config = dict(
    n_layer=10,
    d_model=128,
    n_head=4,
    n_kv_head=4,
    head_dim=32,
    d_mlp=384,
    vocab_size=2048,
    activation='swiglu',
    norm='rmsnorm',
    norm_place='pre',
    norm_eps=1e-05,
    positions='rope',
    rope_base=68900.0,
    rope_fraction=1.0,
    qk_norm=True,
    attn_scale=0.273,
    bias='all',
    tie_embeddings=False,
    parallel_block=False,
    extras=['shifted keys', 'attention sinks', 'capped logits'],
    init='normal',
    init_std_qkv=0.0854,
    init_std_o=0.0,
    init_std_up=0.0854,
    init_std_down=0.0,
    optimizer='adamw',
    lr=0.00412,
    beta1=0.95,
    beta2=0.95,
    weight_decay=0.064,
    lr_head=0.00361,
    warmup_steps=258,
    schedule='wsd',
    decay_fraction=0.746,
    decay_shape='linear',
    final_lr_fraction=0.0,
    batch_tokens=16384,
    seq_len=512,
    doc_mask=True,
    train_tokens=128400000,
    steps=7837,
    dataset='wikipedia_en',
)
Each number is 128 + 32 x the weight over its row's rms, rounded and kept within 0 to 255. Layers, rows and columns count from 0. Numbers have three digits each. The size before them is the row's rms in percent of the matrix's.

# layer 6 attention output, 128x128, rms 0.206, rows 94-127, columns 64-127
089:128151118120118136142122111147118121129103083163151116147146130117146132130104095143125133153130136144143116107109125165121119118132116141085134149108132147079133184112170088103100136129126161
104:081117126123140115116141097132103146115132114096107129083136104121124097159098111132147106126133171116097111130121144089128123122156130135117119118108156149133124122124163167130146131110122141
102:109140133138091120120105129118095116131088056157134156125137123131135090119090126121137122142130126123119112124155137138132133166117126164129108113086164137114127145114131127103103152149105128
080:175166109127162135143167130140081119124146098128113078102112167155158155131190161127149106131121118152077093145118120116129156199112157115136108109157132102162189163089109144099136134103119119
111:166115160135142123120180132132126130175168117074127128136106142154118144131160132147155127108123075100131108099107135123104106132130150130116133132106145085095138132133153134117135152106126102
109:143133138115153138143143140146145149116121105133134103085148128155134178149135113134118127148126131148134136094135147102121149127159112136145134097134153145118131142151134155152140135109118120
089:117158127092130160164128115144116143080112083079158095153170130130180098140131105123101186164107124138120134142136108167140123125125133146118146149108091152131148154135109110117113110132145136
097:134134116124125117126153081151130135160137117112137114124152106101134176162124080168080153125105121133137150084105145121146122089110124147121162130131148138129125123157143092118143130107163122
099:088139149112159136139134123131116123127130144100129132123140088124129111139117069141124163144122123159097136184164149120129111136093079136102136138106091135130108144098099108170087113170153127
107:106140119098162135133148100146096118194141145140144115135148101099141111152096073130099166134113093123164128096143143152108140195131112148099135145101114127078148165112121091147089140157107106
109:106131130131145125144088114140122155146180154143092132119135086092151164143108119124130121154134116139125139154138099186141124160143099136144131139103114135064136131159137148197112126182130124
106:116126137130089128139103156140149128167132106132123127140153106118123179139125135147130127143128090122147107091121173077115136105149125142126131107137142147117152153128151111132139110089134138
116:136112130147153093106135145107136149127136181107106117133101110127109150122124110146104122099119128095093085169114120144085109122093161132125101119122109135108129175070100078080124102106155125
092:144150100109139139141142113134154142130112105112136113134142161104110133148128164149155143125111108131102115164115089147127123206118141078117116145110139112095122151091141109137112177160080109
113:138131093102126165173141116165138116155179131129130113160162122123151169079166132097113143142093179130113155131087115143167114125157155109143172131105131090136152112141148148176129152136139074
111:158124132137102136132091164123135120120106134165139138123119126151140129100163148113124142152146134154114085133087131116103102116094133089140104096166135166119131159100167115111114112080113177
089:120115137111161125116164124123168135161136137165110125103119091171080121120085114140123114105108096104094119117116090132121129116117175143144122118145152113092152149128115146099151137077154116
105:102157140126107134132155123132106117143166151124097099142116107124129142147120141152161136127154109144158141101117106142100166161088095127144108124159136109125114166084109134130133156135110130
110:114114169141102114115115146110088138108118136170123140117118131136137120143117105144121118129136127097083116122205135125148088124143139168132131157129145126166095096127159108109167146125169083
098:115133137132088123117156129118134122119135154113112128096139111141109101141091161120151131111117154143096153105155182083161146117156100116107155119147131165153107094177118135180136108130149117
092:128141122121131141143110113117165149091119085080133141154153153127148132119170159094116150135134115150110141126195123164169144167122085147098143175137075143161138139117091102127138138156179091
102:106098086141123124122125119130162144149133161133119094149141105146107155128125142117146124097146113116097099133155148119101079168144120129121105103114169183106140201059132070127135148106132144
084:139119099145140113101163124111097106148098088142138106119113161130137083130129136110106116103112130085163119101107130131087125135129130116110114108134117098083177161111089142113080119114112140
102:098125148130102112118110116118091143133124130156102132111126119154132109152083122143141109120115148116126125140137115157139115183159159102109117178100112088136169173098099113107119148152121074
085:159125137123176132133163112149164165123139101088135096146140142117106167106156138150134133116117147143158126168156089158137082075139181119129139133097110160177116101136122113073105108138133148
096:071110149144131104101168156105106131132150169127106114119116120136109077091094119114129149093131122122086117147140164117118144147147145132103128143188107119114123113097109095138154147121150107
111:109139103135099147136115129129121109092123134175115113099123130103132079113136158130162120131162102139135126138119132092092165126086095138115115125144138143108132144089130109136142114111121128
092:140121121119176124121149150118096127148122126086131132148115149120112111126124133109129123112128080135109119131122104112117141157104117104131117129137126120093155139126157139148138130152114124
110:100123093128140139133159104132119138157170130119106127134135107141123140130109118114118102114129157186130145186129123121149168132129117123159133111119133120134153101129128162167087142164109135
097:106163132117123139141119167125114110125139132145139119144150120126140081129120115112114182154139118140126125144141142088148158153128143136133124140107134143125123083137145135134107114155106140
107:114127122126127138139133132132121149076141130123130091092147144116157121136150141119139157148143126111115112128149114142130088120137127139134110108133154144167152148122117154122115110133124106
095:113111162134118130134121179154133104159123146118139158119145093116130097077115119107152139141122141132163129103138105112123154162122144149143106111116154083138123128104113155108127111129098110
111:132143120108152140139169092126101105159111110118147098171150140133147116107110104099119147129107107119145112104133139119109142081133124137140117096131149137140110091164151155145166124121104148
111:089122113130141127135104130117141171081132123127108100157132127113143123124081107115134118117108134108086127157144118144143114178157167126124134144099109145122123124138110115139141130146164110